config = dict(
    num_hidden_layers=8,
    hidden_size=512,
    num_attention_heads=4,
    num_key_value_heads=4,
    head_dim=128,
    intermediate_size=1024,
    vocab_size=27653,
    hidden_act='swiglu',
    norm='layernorm',
    norm_place='pre',
    norm_eps=1e-05,
    positions='learned+rope',
    rope_theta=1000000.0,
    rope_fraction=0.25,
    qk_norm=False,
    attn_scale=0.0884,
    bias='all',
    tie_word_embeddings=True,
    parallel_block=False,
    init='normal',
    init_std_qkv=0.0209,
    init_std_o=0.00523,
    init_std_up=0.0209,
    init_std_down=0.00523,
    optimizer='adamw',
    learning_rate=0.00064,
    beta1=0.95,
    beta2=0.98,
    weight_decay=0.16,
    lr_head=0.00435,
    warmup_steps=333,
    schedule='cos',
    final_lr_fraction=0.1,
    batch_tokens=[65536, 131072, 196608],
    max_seq_len=1024,
    doc_mask=False,
    train_tokens=1040000000,
    max_steps=8877,
    dataset='wikipedia_en',
)
Each number is 500 + 40 x the weight over its row's rms, rounded and kept within 0 to 999. Layers, rows and columns count from 0. Numbers have three digits each. The size before them is the row's rms in percent of the matrix's.

# up: layer 3 MLP up, 1024x512, rms 0.0401, rows 588-622, columns 0-127
# down: layer 3 MLP down (transposed), 1024x512, rms 0.0364, rows 588-622, columns 0-127
# gate: layer 3 MLP gate, 1024x512, rms 0.0398, rows 589-623, columns 0-127
up588 105:521505503516461572436558509522597542539541507489513445501437521481453481451464503529485532498566544505500521497513490519524549470477556511519460501489498430549483524565493479526479516472468492488504531543513541461555564495534499578480492460547576465546532543495492472530545520491469567482492512518482531497520482472487552513418506485543450504524481467529450528484461492497476488431551
down588 102:523473474514480584477572507482529508475483555558473535531485475485511469501497487467466552513547512506503456480521530379502513502477632445485461502482501520546534482554485541490536434487532510474506527505578494471484570446514462576552515511483471500491543472543521510440515504473556547569414565501469508515534465489496522468507529537483497507477500594443509494530453519483492506458452
gate589 096:563419533532479463542508505496508492597485420464536482587482528462466486498558456528536497510494503450494430459517548406441434542457421465537508485591474543549531483511398470506513515510495470524448471479457518479516537455549458513516511500498476547453575572430553496451428512461504463551584508512460595435492471541429497485548530466520483477481493539433492582528486539493495499473435
up589 098:475538500500480473537524484534483467547584485521544509512467582541491462552523461506473542493492433538419469405475505482609481500458547455487521485536505475471533552478511488478428579499559484464508514500426516481494559508516448531530440510484569502429431437430553592506515502483451486539407527526491449484481519494557512524488502431526467533465446486494504528457472518487463467572514
down589 098:497494463479577496502505473530436460521489499505518490513526502537489539486504620507468468473409495547540532502537546499453462433517448455490486535494560541452524478529474522545503498535462558500596456514553503573489480567487522514511512500523477470524470473507505451514537498489472464457514468536518466474472506512512542524488542452474431472420514470544533472520533470441506510432477
gate590 098:472461519488512518441471405487501515458453482458440502472535520478394532524402528562482522513574575500521510549513521564409490523532495465483518479492573555411461420476450466470473554434414443455435546456509582463477449559559578545468513437561482469503452500466496476532535489514531558465513490467536525467469473474532491538573507506525439489471526446479530429487531405449465473525531
up590 099:512491496459394541500491485503470513485537471388469537527424454536493498559517481461479566489532436582531517502533501583457417550541462477430511473501475539441442429434423463461511433532442604577582501440567524501514457554493517488556599449534506523532498509470500501541534497516538574499486496522512479508486516553492512435591435443485505519484477433449582469460495473432502496474543
down590 101:465530475465531455486515461564449489481446483468478499577523617536522463491507493578539531491499573512530510590498450483537551553439517474492517519526529524481464527517469475460542545479553484454480513535484475566514498507533506535519502510473468533448582486532438600536513474522482513556473503533516452522567437518506540517459549549516439514537445512453407499530493466532514490497523
gate591 107:530530438523451526494452539492456534518430498465513530449398460499482542501495494474472535557498498442523511532471505592577539538512481556404455484564601476455513507498473466518527467531529514471504515503449487577496430463463561461483466483503525460504497522488488504537576542488515576498462489529608491492484519522503493512504532460538504484501478500499531497554453479479512491477498
up591 125:467538524548517526414551497453515547530527554495506518490489495508510511455542418509488513514546523470516475524481522482557613474454529533454450510524421515516505466457522445533478575530503557470489569522470519510496477511468496520526464431485511494492546497572478540557503567539473534525425517479508494486557559509497541468470585484504465545488472511520481449539498528494453477447501
down591 118:528538506531528504434574493506487567499530569443532459480527420459476511505490390510472468582492479487538496495497533520487545367404568503504451539458505540456491475480494476447497524507483548432540479536530521526442515548503531552484484514500534499460506472519558496533557544508481472551449524522510543446533507479496501478543583433481460523512508507588475466586470483513476539449551
gate592 105:501482519554468543530455483553564495490578529508495475477521542495528547513568561459482426454489547526515494522468557596502544504491528456413445463503535485490467500535562452466484527540478473558563524477516451540500559472545539556477483465551535475466460476538507440502427466398482588469463472417556581488509512527439499573493538486481487530460499529435441466485514560454507521566505
up592 106:510531523495528482489478533534507472506461510487525534506474460457427489519534534509484487520442421494528462514440567565455491490464525492490538525582482534494543492515527505512489475545555530530569651477511498504444509504505556504384524449458523457576504482477492517463511451456504504552543510497547439471417580535506514473520482531542502441551557484510521584496397535513531533484464
down592 105:508470536519484512500508558450454479502525540478448469533494483461493479500424491490529598602465459467472487498438448495564490446464388552545547478498575461460515473457464489483513517518480407521447569534468525468500428477524526486499456544511534551515431436440475572465435519461543524473542513467532500498534486539534449471516585491580504469462454442515505478492511429505590517451551
gate593 100:449518552383584546534517496469396584396540513472466505527533521517456497465502475550514494497536492502480546486475569544466480517489505498430414457422444489469608525505483476462499546493468465527509520490530580587561480459503449502522518497503521495504506495538460473552554564544433458556461531441569499490542486498501445473582474477465517519492477430469603455475558515483523505477531
up593 108:455554540494527430415512496541442536573584468483522508459489495465522523492526466506481476528421386489493452496459508457502556488552486427519545505535490480460514513538491467567467502473536516510515544485507462536539585520524524496428559578438532455564511489500510480496538472479529431510540436524437575495479483547531451436473556553465545507575505500479512542538525554486508471520454
down593 110:431531540533488515483503472497506472485539467432475513458429474504502490484490579469452471487509484437502455485440449533502483486442503510492483475555551511438441505468589490582483560473506539448468384468484465560470505507452577561467500524502421506552490501488491499503535467516552495473601441511491520443501402520523486459497534507447525501490543496495491509519530605549507556396511
gate594 099:495548462541460514557476471498511432485475471436475527522509522458528493506513468554503457451434509464527548539504407467470496521480407565544472452552548503441545416514463525471539483556496480496487475486464525477481503494460505484503538555487548547533513465439481517519551426474505475446500466471531511488495539553499531593530479490429499527561557557477493451491545527492498512544529
up594 104:454460477491468556485477548519463471577481546365482565492498543592522514495470597495483513533441499552535508470523482544486534440524457489456462474513482536458478505476446520536483471488436573468449515505480496490519487524493443493534487480492506529510605540468482502533497519518520432483493492495506492565441512460490371547534512477531517536453456493453493503601544545483396541503471
down594 094:496555537511535484499503485441499507459437524628509414460473482523471491432497501472484507505539481491423441474511554497518565479506552489485474529427481458489500546541496432538533509473454472491494490454557487521494517536486494510533494489567430440522432496558520451441474492524491515556532519567542480512577477512482510415466445528524526510475521416574477560497482462557541462508511
gate595 114:577433525465519521459547488492472489474451482537447508532517499480511496445509449484437486474641477525475499479450557521509520590484525551487474518482632492545492480415470493434491475494518458528486483409471519486543499465494509503520479518507546484527477479483545491410526436509509513455528511489553496482482452511471470484461453501483413486545517572456443508402560449546475522473553
up595 109:496454429463467508470461527477528520426450416472526494553502534455537484493522480489538512503522399521522467485495540546456458587514519454488507506539548494501491540508485503500448506549502564527462453526463458545510498602474492514527474469542545526451523523552511517521502584507627442417492486535496459524508497472475491446530506535509514537436467558493543475472572471568488510471537
down595 110:578484473513486518467518547461580486423476511541520540513490474421495498519490520508435465572498473499524488441492546463464438486521464451595471475497507618530526521470497527502496544501576434528499464459496544494535470482501515544453410517492531519430525545501460484555483428540544476482519466494508513509497519484484499511497500453517465594530476495533501458529570480475518524501507
gate596 102:530490523545442588503457464535458521506525489471436578505519572502557502560509503560528481487530552495533555457534500498513469487512440532545502476472431505453513512454468442448470511482511520501414475487474519476481542461558440471567560537522489521498529422487479481502543480485520529435507480583541486543495562505478532501531511505550484487555519546478513482547514475508536580519559
up596 101:482575508465501464424536519502498445567489470492521481501503470484479543474542524537508521533431519585449491479477411481504518506528426478515459465456509547570521465426514521509419424555495514472453436533479552526454466597525508547507485456471510450465574513519512562489416506461475442527514535524509496501471534456568429517520453519485455530472409548588501437541512489478517497474458
down596 103:448521522469457481506523494523596473522552555562416511543502478526481491487519475514495509463446560445515541524514465528482542534440496548424535583556551462506492531472463465544595534494533464474389484524519486452495553501509521498510529590481521473548459497492580529408524566573493523513498463471467474508481505474461565474507522530487541547536532523550502567515503587501522443500496
gate597 096:467462496554512509497536443514503507554533447546558479524441478579531464521449575468520521502464532508606464487528475508510552407475507488505493526469539481583499496576498567432509504510510519482488517498525507472576433511404484555520545447509525469463585487369476519485505440499444462420482533595514477510563477503499520462495488502500520506427497464447451504526490465469467477469558
up597 098:433462477537436505571474455521533487459519465486450565522484563497439479520509483439472508505474447537523515504517437489598462488518518516423467466467497490555490498480461482520459432490525448520482501444503426451456455510532527483449475493484478515546550515443474483479520576537469476555521532509525525483496541469474489519431447495467540514480504538451454457569532577494500462517516
down597 099:500461487598539536513484524558484466470519434475499555552481536550491496433556517468605459515468482469490505510447524494460503477501585475503463562487515477477495487522500538465488498537465526457538549563510499552544478511501480512529535431522509482479473530558510438546496518547489558437508520478494476505552525495496527464519467500384484468426536494502504534504467503519460472450498
gate598 100:450514550502499469498538465528491517468460417486519487491481474555517555547570523541460503528514472499483437525534542502497525456513482466541564468541428523515459490466539505518508571492483439474536501597484502490509510489511539542522511509456362492398480481454578541510481469493492504487509502518432519468561422510522526510533395469524505473478560502464550466492518492429449504455581
up598 099:517534424469548497490516512482565515475421417446546485532439436511443561464540440508487448514542543484477507493464409455492482478526494500546521551516477518552576517527520487516496494467568554431428493489474494453497556455466529479487501523486526471494461442494521482515441404515475403536530515497509518508511505514539505533429437525464559418489560468487530514515494476435495466569560
down598 100:554545433499498544515488499531503580453550498442551496488565365496559540506500440497445445482439535502473451499485453458486501453506501461494469492551515474505534491518505577476480489484556473531505492435494493494467465467448458523546412555534499517526537464494550522451499474585522468516471443457469536466474490479487482477452475564510607520526524486443528457542502520460556566467601
gate599 102:506501569511532547485530484504479436466533444532534575472485534499490492517464530522495471526505463522496487547504455472522551614493432483506476589548463445464494436513503580477528477427475435421478475495494477466561468525564527568510466569474542530452498515508518437540517497415419469515544474560518488494554444487432465503429456452487500485517502531507492512549494479456519487560469
up599 100:516429528520501473555509452491516551550444514520513468497505543466455512449509490481515555517562506477555482540554448484527535493532486583473469469487412465551502426511489509496508502520408481476596457454537549525457520499535514521470468458519475552520496481497484421436484555490528510538500548554466482393603500561513472482483517526535533499504551526522464569475492534545511495490504
down599 101:500460570476569509523445439476516447505445554485528405464495511508423505540468510512458480529486509514443465405557421472494483508496532514477469530502543505583509454542476482460475491473520437487481556507491520523500530480530490565492532582538446518469498492455523534536463543467452452495515536512505508465521479467473562491474504545527478539461413492440457565571479535510428486493580
gate600 099:502463556447556522453509522430526476512542447557504581555466451485538515503553563444502533481419507501603490515462542524494537481563516540502513493504470506486515493541591505471565444549508531535522509473465430547594430496438509526465482524498495464436495457562482430523480547512470503505494460497527443495503492542561552466479443476522536462524563526553557500453481490487464604522492
up600 098:524535427468499456584481549476496489470439459446525487526483505495481543476423468479470519504484468460463536502430511454551560440537465518517528495573557506486503520508475512433527482451449510552533544530435550599506457434514531492496522552484468532510469543525503485489529535529503535521518546498514485480517493538444542564512512520512501483481462444452515505511524489500451522541416
down600 099:507473489411493517490430552518488441573521552526511510548494537478510542415417523540507570501476503523500495473509458510519537455511489535520523470449499489442489507531517495473555486507451581501437561509488531478481462498536459467448541518508481573503517523503550512547529541498541533548512429542509519548477426421495569499476493476518531466481600503567483528472498601501526481483478
gate601 105:524567472513510477392467546524466498530521446495473607525479472520457492420595578498520585527471465437469511486478478436576575515383458553469549423508496538535491491542476509538497428481521487453464525478516465539426517489449516539510527467530502479493492441495507478409517434526479582451489540526460520572504570473465509500465530497518476468504528566473556509548546507546506466477549
up601 103:477595476436506486480531477514464522470566504536456483469446452601525535462474434541464535517513485511460461521519540474503492533391515433490458548392458463574474525575533517443515515473445531515509468513459494400485540531449460548569518457459536517587456528544481543560475489539488499456535567420522541436498477522441484468505528477500468455525496457516463497516519437534475495429492
down601 106:455562468471483555513478496472461517622601565561534477472462412474485511427513477467485474491456488492484534531569562582518417503456440489430468527441479523499502475550443518551575530454462476500556524460514543485465467578425538425497545474468497471577512511457458530544457499578501495466430574490560522522527488512522523514512580472585507525421453526467526526486515472514532456471495
gate602 104:576463468483465504537525438524565461446487449537474528559506518539500475473585404494441523510516550469488472541510490537503494500493544513414450469480578502569491434491542515469511468517517456513543382560488469480481482513502559428513504505483468507457558499476548564539483535527546531510499427455479498447552441550547596566453431545454523446489436536467507455597493493514460558454530
up602 103:478516521512468496513478488511486593453523535522486579481489534522465476471446507476493555547495497424560528555534432463502522522561520499495484493515500480536476500510517430496459532474494465460555555575465559520514434514459485499526464503452471487501587500471502550484507500489512519524554516464470485493487450532544499502471528568436454435439488535517482442457542482488506459554481
down602 096:438516509487482449481507568501522410530433475497446507510527533552472505458582506434580503546494481500468514467527475514551506431538511520504474475579438544439560471476475493503461490462544632444506547468433502522530494411518520538501543500446580454520484472436450463494576472512501525514524523512522464554460508482478479504508454500564485523439554505455491525431531499538540489526471
gate603 101:456567432534495490587483491509541545419497542503520529480482474542449471492498483498452531487556481446530467489487507471540475464482485528509488443539547559485454510516475547492530475506525437497478525481443479536562462486470557532521513541510491490509472446543530507605556485488466541488449418492502493526447487464430510504533472500511552478532461451482551462551527447479435524496496
up603 102:478531548558543457461577470512585551515577596466477534525557502443503476515429506440460481460585530501478472487456502552528539467418460528511595561435505483548490537612470384527510538419489540515458431595496501495479489480515522562536537536507484456535471524511539503576536458536398474492530464502466497561491484489504537542455514524455392536503475495519562573510525572497468463536537
down603 104:484514522607548465522515469496476527498560600526480475583548469591476424473481507609396451451503482458514496480545442515456564472450510562495512467496565476478492531578523462526543511444515526493527486566423547463556537549496495519480478499520477464522516432609472495525589467500432464502526482516442550495529461508500564482493525502506432508427552510492510499501505437514501536523499
gate604 101:513464449477447536540503499529520522447507462526555401482544489449503500443535500433535489518506498548630409511506442528527479411487505488509477448533550478583420504528507484531487550475502554466508566503568531491547516480498450477552432478519524513476495475405528517516519549475500533481501526484508492511596478516544542473467525507529496504512472466508522502535471567540460462529470
up604 102:478513501480580485516519415478482532539538481433516477512577472481465511511496511509447499496481501467472450476565552477524482507535500458520498508455488455506474560508481477511425520475526533537526455511438629540526485531522494583524557548485578560521487511545551496521493531480515489490488549469459496501445550452432500508523504498493528471527591531458506497529538485539492543505484
down604 100:449478491447507482530487513504555480454494486551522504479464501530568447428497532554597485532503536482505519485461455493530483462469563521487489536596521538521498485471424557524535555486476450469483543461563484481490514492541495481503419505451476430553476501479497516535473464526517527462603459480523456466516487526527573503422548514496529513434510492513531522465491539522486475515411
gate605 102:496516522579458538468517485527465551517489515484515513514440506446478513484487408571548511470546588482444528488542501501551530506447484550473535402458537593551506493428452417489546480535501494521487524464444517470522459482510560526469524505453475477507490470466488500525529453460494527513493492476573472444495527524515553485504477528523540498489455492497500467574500525450546591463580
up605 106:431507471444460585547462503511567483520473503499525557462523502504592588428482453497507403492477486508501505538517525528550535515505522529487512505488451547444570447544489554456481503488503453436453477516521475564458467495442499514482501486472481567446532463548483502518489482536471603570447521503500556581519532482487502501517533524534547475549511450494493486482426422509525499485554
down605 109:547473492516494489531484509510591429468501461466531570524583570503523533472603556449482501531515498480519479516510560488545524488529491517443494399453483484546562440505525454510452472535497588451443551411458504531489533446496470433435540442507504493548545529497473480506490439446522521476488533520470483522413531456510523513537410451495508460400524539491533523536376530555453586404478
gate606 098:555518591483466507480525528478511493578552474487429508473485532493459531522466484569491505470533484441513468516492453522536488494507426521547526503562457480459483415514496454519522482479561431447482556427447553462543538556462525493497525485458507548420495453462473525551532549592491465545502504550525562600453532502475391528518531459504466495463464489584558569531501473488480525497514
up606 099:525532414579466440473412492576525527420548457440501481507549509519510431482484489495476449465470584467491436483525528496507453407536525548498527509465500558528507441501455538528495518520444477413521503466473447504498637528499574515457509487486514481550462441529555537605513540501516503490502533489513486516434426542548464496452479571511547451494479556490528495579438516490529548576568
down606 102:391516552538489472457513517473561552510534533445521496499473499498512442486511489497544574456502529501511515492548459463514492533475561587486522513513447498505470492454517499560599498485433443466470526525494501563446473463494519494521526473541529473495500522455507534469542548581486495510506459472511515487507559487498514503485506488482537493523474424577438516503528527483550456502546
gate607 105:486494547496397511482503520482416547503486466506512475518465482567448518509503480492510535503572537536527475555514497551558496538455454484499523458555493471396438551462518512551510559465533409439487517519492438533546534491447519545417504464567418520524521496465523460470476564508473524507521398499487516425459499599467480441461478515509546468506567565554516480469468446460451503479562
up607 102:448472414565527570503506524530495503547532446508375441499543544457477557505453500485527450491487488528529515488478511536469481506525540500430538512439510513466532483489482555478413537548466521469495519467523465441487474526488421510492490480559512480565492488472480537523526529494465491500532479472526490486521502475419471499504491426489517535446551482465483464527497486461516555570525
down607 100:458503573476495484492476477484568516494493500497517458490468459560479488549495464621508571496512507511499543546461409522578468483458546492446579522534496548503486455572413439458510434479529479505554504503457549490495523567555482603505497487468508513571382521456478461557537498466527458531541529516516483448433401542458491515498490488466527526548551468519557471571532468513564501490520
gate608 099:488532528514494542518557523506508477465491472520547468501493533505514467544453505530463461510450490552512533475459387482487517476476511451471534525483496482511565515517476418482504586503504518543475454557514462527533522451564409492454555505507500561474499504472555481543439494465509500362431495590522563545508481576441493487477446472530506469509455459554449545494489459511451490608473
up608 098:484489455474476512522498531502566406464517569508521479556504402531544551489489494544440456449559520440547508458563529542495503505471465540522424528508478439514455555497494495515458539436470475547544492511532538480494562491494466508528401501482469511412548530482481473584489486505446436436457572504485495501533508430514526521417519503484483516544558508439428521494500561555481546421450
down608 100:501495506527505574457604527479510506433503556531526440482482560468538547541516418489483380562515466523507528553490384531514529481485555521511471553519439479487535570500503472495469564533505548507439466546505467530541393475516468524477460521499522469484574523464499532476466549528504498489486530542501538513474469521505496528500481454474442578479487474497528472502576484493487568565559
gate609 099:442519522541541492480498524522520498508561474496486575430495493518522502477487374477555476504506513491459509478474563509560554538535581569564493518514469543461527556476463442501460468447507516526473507612489488449529405503498494485490539474519598550499514515616477569476516554540466483552392459489527507537513502501443508479590546542550415528482410444484458492486529498468507536466562
up609 097:470502544476558458514550502466498593435541505494491515514527528478488525525420500487466560453477560442497473523483504593497471597489457480449476444479486484490517508542496485382479531475522475505452522520553501514498385492497466408533492444523526553400521513515433491432522553482502462553491472505523507562573460551493466521522499510497483485496479443460528471435459473514480420494541
down609 096:521514483513453529580444444466598429552517507537511511436505531549524533509438487440484550499566503487536498541464467529491484495513527484456471489482481453473479470510458511538474499482448527545509500438460521465483499450485552511422530538528446487475505505471481575466490527530502544477473520423554517535508448497489498459554528555462458509487491428462523517503498518480508550521590
gate610 097:537564488507469520533528536465474577449448510421525527506505520475532495467548475522448495544541505555510463585517519498556497514473491513468480491538503495435516481481470425557545493458475474424458523488569520545509456482539446443530473528493505424514511410518470539501496490475439542482500456454553500504558521543425473501463488469531509485512476496495528490515477520472456537455549
up610 102:505531530540480433481559456533532478503469444520493520482470507463502560531513507597474504486497587476488607508497549514487488504485459558540538444459458553462533447430467515494440459564500433486558417466524505491490468480592542457504554522434472531529527534476549429483448505436493486504481489480553503478515490547545502534558439513486521448574529573414487488519520506476512547518439
down610 093:546483556533430486482507435491510548499516485489522527525488495405491566498597549626464488506573541537494540483503549531493493507494473520520493478473493469483554505564439547493505504521499308444524412494471498571532510536492590453445545519484473436511480477428493505466484468515589463510553498473526492469510467515516516474477476426463528404451536535493429508490518540485494547431465
gate611 097:471549485449525510437518464529499428429471403472526547513576477437466521568596505452477402505475508569509487463506493464462448474453518519454499524607470532463524443449534502446484547529452517543506484495494486541477494527563540487502521470493538529529467445560506522472497493482427506546516518505498541492498535469491540459472506453472459498450493452502573439508519447478510573473502
up611 096:464539519452467513425520497504513522481571428514484532471516542469474517525577422526516479431471556499486506500524538553513448556488560541466578423428448463492566567529512433543506534467547486490527562540491528547573509441472494519486502532483495461462494560501515488462560516499436536471472502489475410482455507506508397496428510543560489579484477514544493452520524501565528470462405
down611 095:558447469528515492529529481422521436495471600494529465546512471460501490498457498497518510501484462525496510507515454527457558454545469476498463514517515527508444521465470546536507491464517407553523548537546578518476492465457433561503503457479458502565505449488486557475450495489552478528539489579520495521496498418513454508509501489514506480554504550436502494460555493471515465493523
gate612 094:508535502539600492486488474570517565517391493477566508539537442464453467618526485438535503508521548505492479411474457449586535509475514475576571515523506495592492519455496499505471479470490493496550501522481583525548465493465471517490477418558450523408504481469423491440490453523499445474476557542453489469501526467474495445555491509525529442516534435442500480483483430523507475499514
up612 094:502467468487556578444547507463515494450593509455574539506513536483477464531509448502472506520586555406525539514466551510591552539437451555435476502502439507495542565514567398516515587518538488540556426520492524586508463452554540473619469492485475459515508466496549462466504454463460460493534468419552516566417520555514493455528559510473476514511465510454488482512620498457479550494529
down612 097:500469487447509490479377474454560507501443525472573493533533467490431464473498511505472527519505440421509462566547526454472469497577437496558496505510511540535482455503485508499492475519579502557530480488532541504513506542477490425411492575500485428522502531476487485489484528507494523496502502467452576519418517581499445552506493488528555570446501472530505505537528519433556487587470
gate613 097:496520448485447540567518506474492523517402443453465462516542528585552539512511497511441524530438495512599549542491548454500527437529560528491558534514522409558565522520426488464492438538507504559536484500482486520442520526514542509451470516420510538538499478465515473513512495482492519542510538550456479521542506456478485457428520520526488429505544408459514488577522537463533474452501
up613 097:576526508484484432502418513502480416473531571576501489422540455473431454479536494485532501510490548480533505462483573531480466425505465529450478522406468489513519498527450538502491506485536464575510492464575487436493542473510476526499488608494543558580516507488494572591490446507516488510510501543540569499439543520482484569504484581476527520481430554507524476500484501446524460549532
down613 098:532438498520507580498507571474481474515529495529583459526518500495549554523461407508528506520547453470446512500473425556500479523451505508541459431545453499476433446519474518530477529494498433434507430518476492562499441508482544485514543513481442488414475540528480497547523516497450575502542517504465531472412482420518455545485519513576463494609489504597517536423410498522449541542463
gate614 105:489537548492489524503537526524418530491584532458515501550511517496637506478486439520522403559419543466524472548461501429526468538473519434522480448520440500454508520505499463510589454420533497537460494481464456502475478518479484572518451548513540528497533426516449488515531489544521439495503590528511545526519515484468456511439543476482537504505512474428542494521471469480491462513536
up614 101:445510452481455526499495556466396533527452529498508452508547566568487447464564507498553523465482464492447512495510475481483583524541542552526493581464521488479456479481541527481529507480512501505509453538483471500563508502519446471517541388466502506522486566512506561545462532545557471506493491491411512613550541518465499503522484523433576440541483548545525492560454541504478460526498
down614 103:522477553470479501514459504505569424430447480491424482517442469497562484534517528492488523500514510492529526487378466575428519549535428549529502455472515487534540509475488474582462528460476511449436506494521486545406499517574491517498496529505518546539539472485495533551489549588506486480489459411508535532443412502526491508433488590469465516511480499448479493543474506464514470471467
gate615 104:515478534494494527426546478490503469519466477547492452556510491586509502488567481457539540478435474557493493534536505529413402500449437558492478495495476496500478455536542515520513471566555510553506460426475490489452567494522457490394509515488482454510563444526537432500528539488462543517510415486539497496418548420452498447494477422586495450512488567530559510495480534517492518532503
up615 101:493501512554444448486382549494404490521550550535486521472545530489537502501515491441519461501450472473484437521444461493431454423516526511425508448521581442422531551461540532513534517521500534484541506462461448538490467430477465459562494541487459445416515444444567536546489484583471522540439537461549519530439469504568549435477561422517516526461493512492485417480616546507563523499487
down615 104:529527500503482496538504520472526481479478508473508448495438575468476497498473524535514511504504479530459518512540532539461424472449532549446491510503527496433554486453441485391518549464437553502534497550569492508496532584538559547466446500480518532454472538520518436521522538487507568511460483450498501550435535458481553439555575414478504592474425510475523525520476534501500533517512
gate616 102:467488398511527580513475474465466517531579478481556571491551529459505511436464508518493536496468477524620472501569486515553540466492496481482520481489462469498522484530514383476501493470456548534499463464435535491523450521466498513457453579416458509528414495515472391493465483515560534503577500520551513543526556526473460521523467492482499470461580469508494475541486426504524540476552
up616 109:541460511466540457457505505467549500507479453483533489494531461445550506534490481542508548574513441495550570462554462576556526571514469446506515506514443450475462497525495467459442530495499475419493526512446617519463535456530548410547419478559518495513528521431460494497384471488529503475566446431501453463452545504514522494556490530503478449479485529500534495528497468456517524580533
down616 112:567535468489560488454500509495554484461488478429462460484563503471466540489541478495492537522533544524526550523560473562559518491530450425472569434529563527491484447501539514477499537495499404517454531516483539497490447543483491512473493515507581493503526569462491530512480481520547508498536406405541459425554530474490471459544506504465447449444468433518577495503528408453459587534528
gate617 107:484520539479522539489521470502456508477526499499484489461429588437460456508472500563480431535518550530584474579514469520504456463482478521488487494498517490503510515494584489524514488557493504463454503422473475478582507521471476524520462461473496442485502450525488418505497514464516534544547451523514479482517450533539465505508577492546472467554607458528519523562568486544470526491432
up617 105:498524534531519504485479469503489532488452447515464542450489499445571480489489506525487444480549488472438505494539446520533432558486563504509402542539504444476539494527517556491525479492535498515503498603534583504550526451519486463581525463430562493516548505528484559479489571486458535532452486500523523480454466474515529420519500580541570535470496494508538564479460538575466511534515
down617 099:541465488532499482528543476532470510503439490523491504508529498446492514480489546411404517511516472453478455526545584493571530589513442508539469455516461515475553461511476509481521542510530560558420518542529484547510511510462513494515624437478488531574516525551520509473499438588533517524485554478548533579487520503489520475533506489439541488545460526526546551557490474485515474454541
gate618 097:485563477506518452510516541481412518512478445517525527520565477542578546530499496536502518483524546525467534511525567539514461496489536554445564451492395554578530561482487434502486459528500458456579501518489482586539503473535424493545545516428541511431477498522543430421459571461486517497436538510540476436494556486497513480533444409457473478506520506415482515466468419491538482436582
up618 102:569478480581521498495537502452580442545530513491571554466557522513463431559471445468556498462463514517481523490507492467514482486469444525455514531519537504459473592442508500526450477527488517545492551499535540507603560466505529531517488516534537588559466580429409527505478495496486537537402524526515467539569482458535534575507485549433535497474407503499470516476562556492505513529503
down618 102:501402536488563470499538460495519456519486505433477557512418587503536433481488512543450563549534415527468501428494467574445528533448542480545509535509519545441475503511519529517513522531487539490486563437544576432531512487472452520519497532543478504619510518491453542525515394489498470424479495502527478507485470492511504561481488572514499528527423509478514546508555458499458451514473
gate619 103:471529459470525500428449463575561516493563510451551526549413540513469512542488510475468456503501478524544483474487506503493447514522520471538441538453529451472496524516470528502480492447453475544500464539454465576487534547460467506512495463520460473465502491499498464479510534501427485497548435518481489471528480516470499391494480458440531470508565553472499547558511456418514561539528
up619 104:470550501538488503516474506546494482573495413533511500513541497525496492499477420542446506528481542559544493466413448490509554493513485510569464481435481495460460556511467538471468538434474448581496523541495590512472503521563460517544493497539510445605535523522420484509504541458467517451468461491517460531579530520470511463488498464465468540514535529540484568478551490457516541499550
down619 108:512529512510504453478545449459403444526545513475502482565511484491441567487509507487520429493537461435536555551475558492454532535400535413525506493528498478472466573439471568541429519516518623563528496505470533501523469499501520468452561437488469454489484487566561547528446449464460513549505393438471488602536531490500545424498496527494463509467522496494511493622516448456468447493495
gate620 096:502519472511468501459556504466495503449470536468513525498452510524480495462571554509513504557473472512490507533513529487453553502527454468515559454453482508475537462538420542482537454505464468471463507490510500465547495580491437517455454543564478525433472484424452549581607520507492480525600533514482529495498517494473464491563509453499553551454526548452496514539410487504478474522512
up620 097:458494525501507500481494526538506466528520489595509523545517550563506566539502484559495497498461509535475474467522445490506488521459573594523495499495554480564546500424463534536477548476537490514492484550540527503511516502514488478494500486470493490573494536584507515475452577487497522564403474465519534480456517508451493484567489501465505477493463505504464521529484572551616515499578
down620 102:474498443536526440498485501518589500439434492417432518572451489468470420463564596507482506423566434438443447553443484506515586416550474519515539430535468485511475475498498523536505459547509437486483490461494501549467496539469511545543444583514530473428481539416550518517501469507559474486520501512483535501512450497507451569425496517449538518546513497508532447588445538490521537546536
gate621 099:499555571491480553437525520510441524481535524489500448557529461521585513569569494570489367484524547462440507525440462479485514448438507480520504543462513477560513515533539508481465499517410452532555434560562486514521544476445443526506489526447491513447553510489442525489495514482490477545480522557549524572590470530546534541483478487463523526451518429482535527476578446534434486566537
up621 095:574451439458534588530478502483525500519470484567488484461510523567508527492474510438364487565509534608582515455511600503524545484485515513575516486484501458530381534472452505475548535489493540519500432439542518509483520480489492581436501452546541486505485476534441507428544460550512493487513490542452490486514502541405494497570566549482500522509505518432489450546459501464591505486407
down621 092:414550508547423462460496441535490487469497545450502530483490509434541454494569581506544517494486447423476497588486415542541478468569480450455583554525553567421483565536570519537502499510513493396512449533474506499483467479521516444491459508491441475479451442495510491516463507507447501487516481430535505543491514452547500523434482462465515448445503465522542601479596524537453493607551
gate622 097:523486409470547578487447436555521440442488493544530539501474531479485525450548511510501474518584527490496466536538491475515486555534498531581500530468473511472503498507503456539469524509539392443469518495422523441503502509445507549530467537512494512496515489523456531529540485481422558487504461517539542523458514509483462469465518514506543467512475459476537411475506502528502454436474
up622 100:509490472533475518629504545510493473520442521526590534469470517484491514506549539539464500476403483502478505462535481534539467505485508537498549489530518461553548500481526482530457467552417437474477471520384514473446553501464510549522447564465506508543516474557479499518510531512576583464528479554554450514547537461530472468503455494442466565492493583528486551475499475542520535522532
down622 101:485449479434521498453485440484487460524544468496450515361606453491559478506598593520490613493479480491475473531525466504495533548444528520501436524444475478524492469483523474541575467509465421517455562505505501537487486519467454518493493425459481387525423426491497546532481556527561490556487480560512482525492480482452536532508441513413396432502422512537441531585491549487473462472477
gate623 096:536482433524489494523511499523513501503461496505536509524480504518561447473495528514549505555521518492495509414455460496484545487477466504504549489489520457566505498497476580440533428521502542483485510544525563536563509486541478431584515512538480504402472576438494425532432482469540503398456514575519535475546469458497436437566493495570543526498490442503470497460530500550511487505453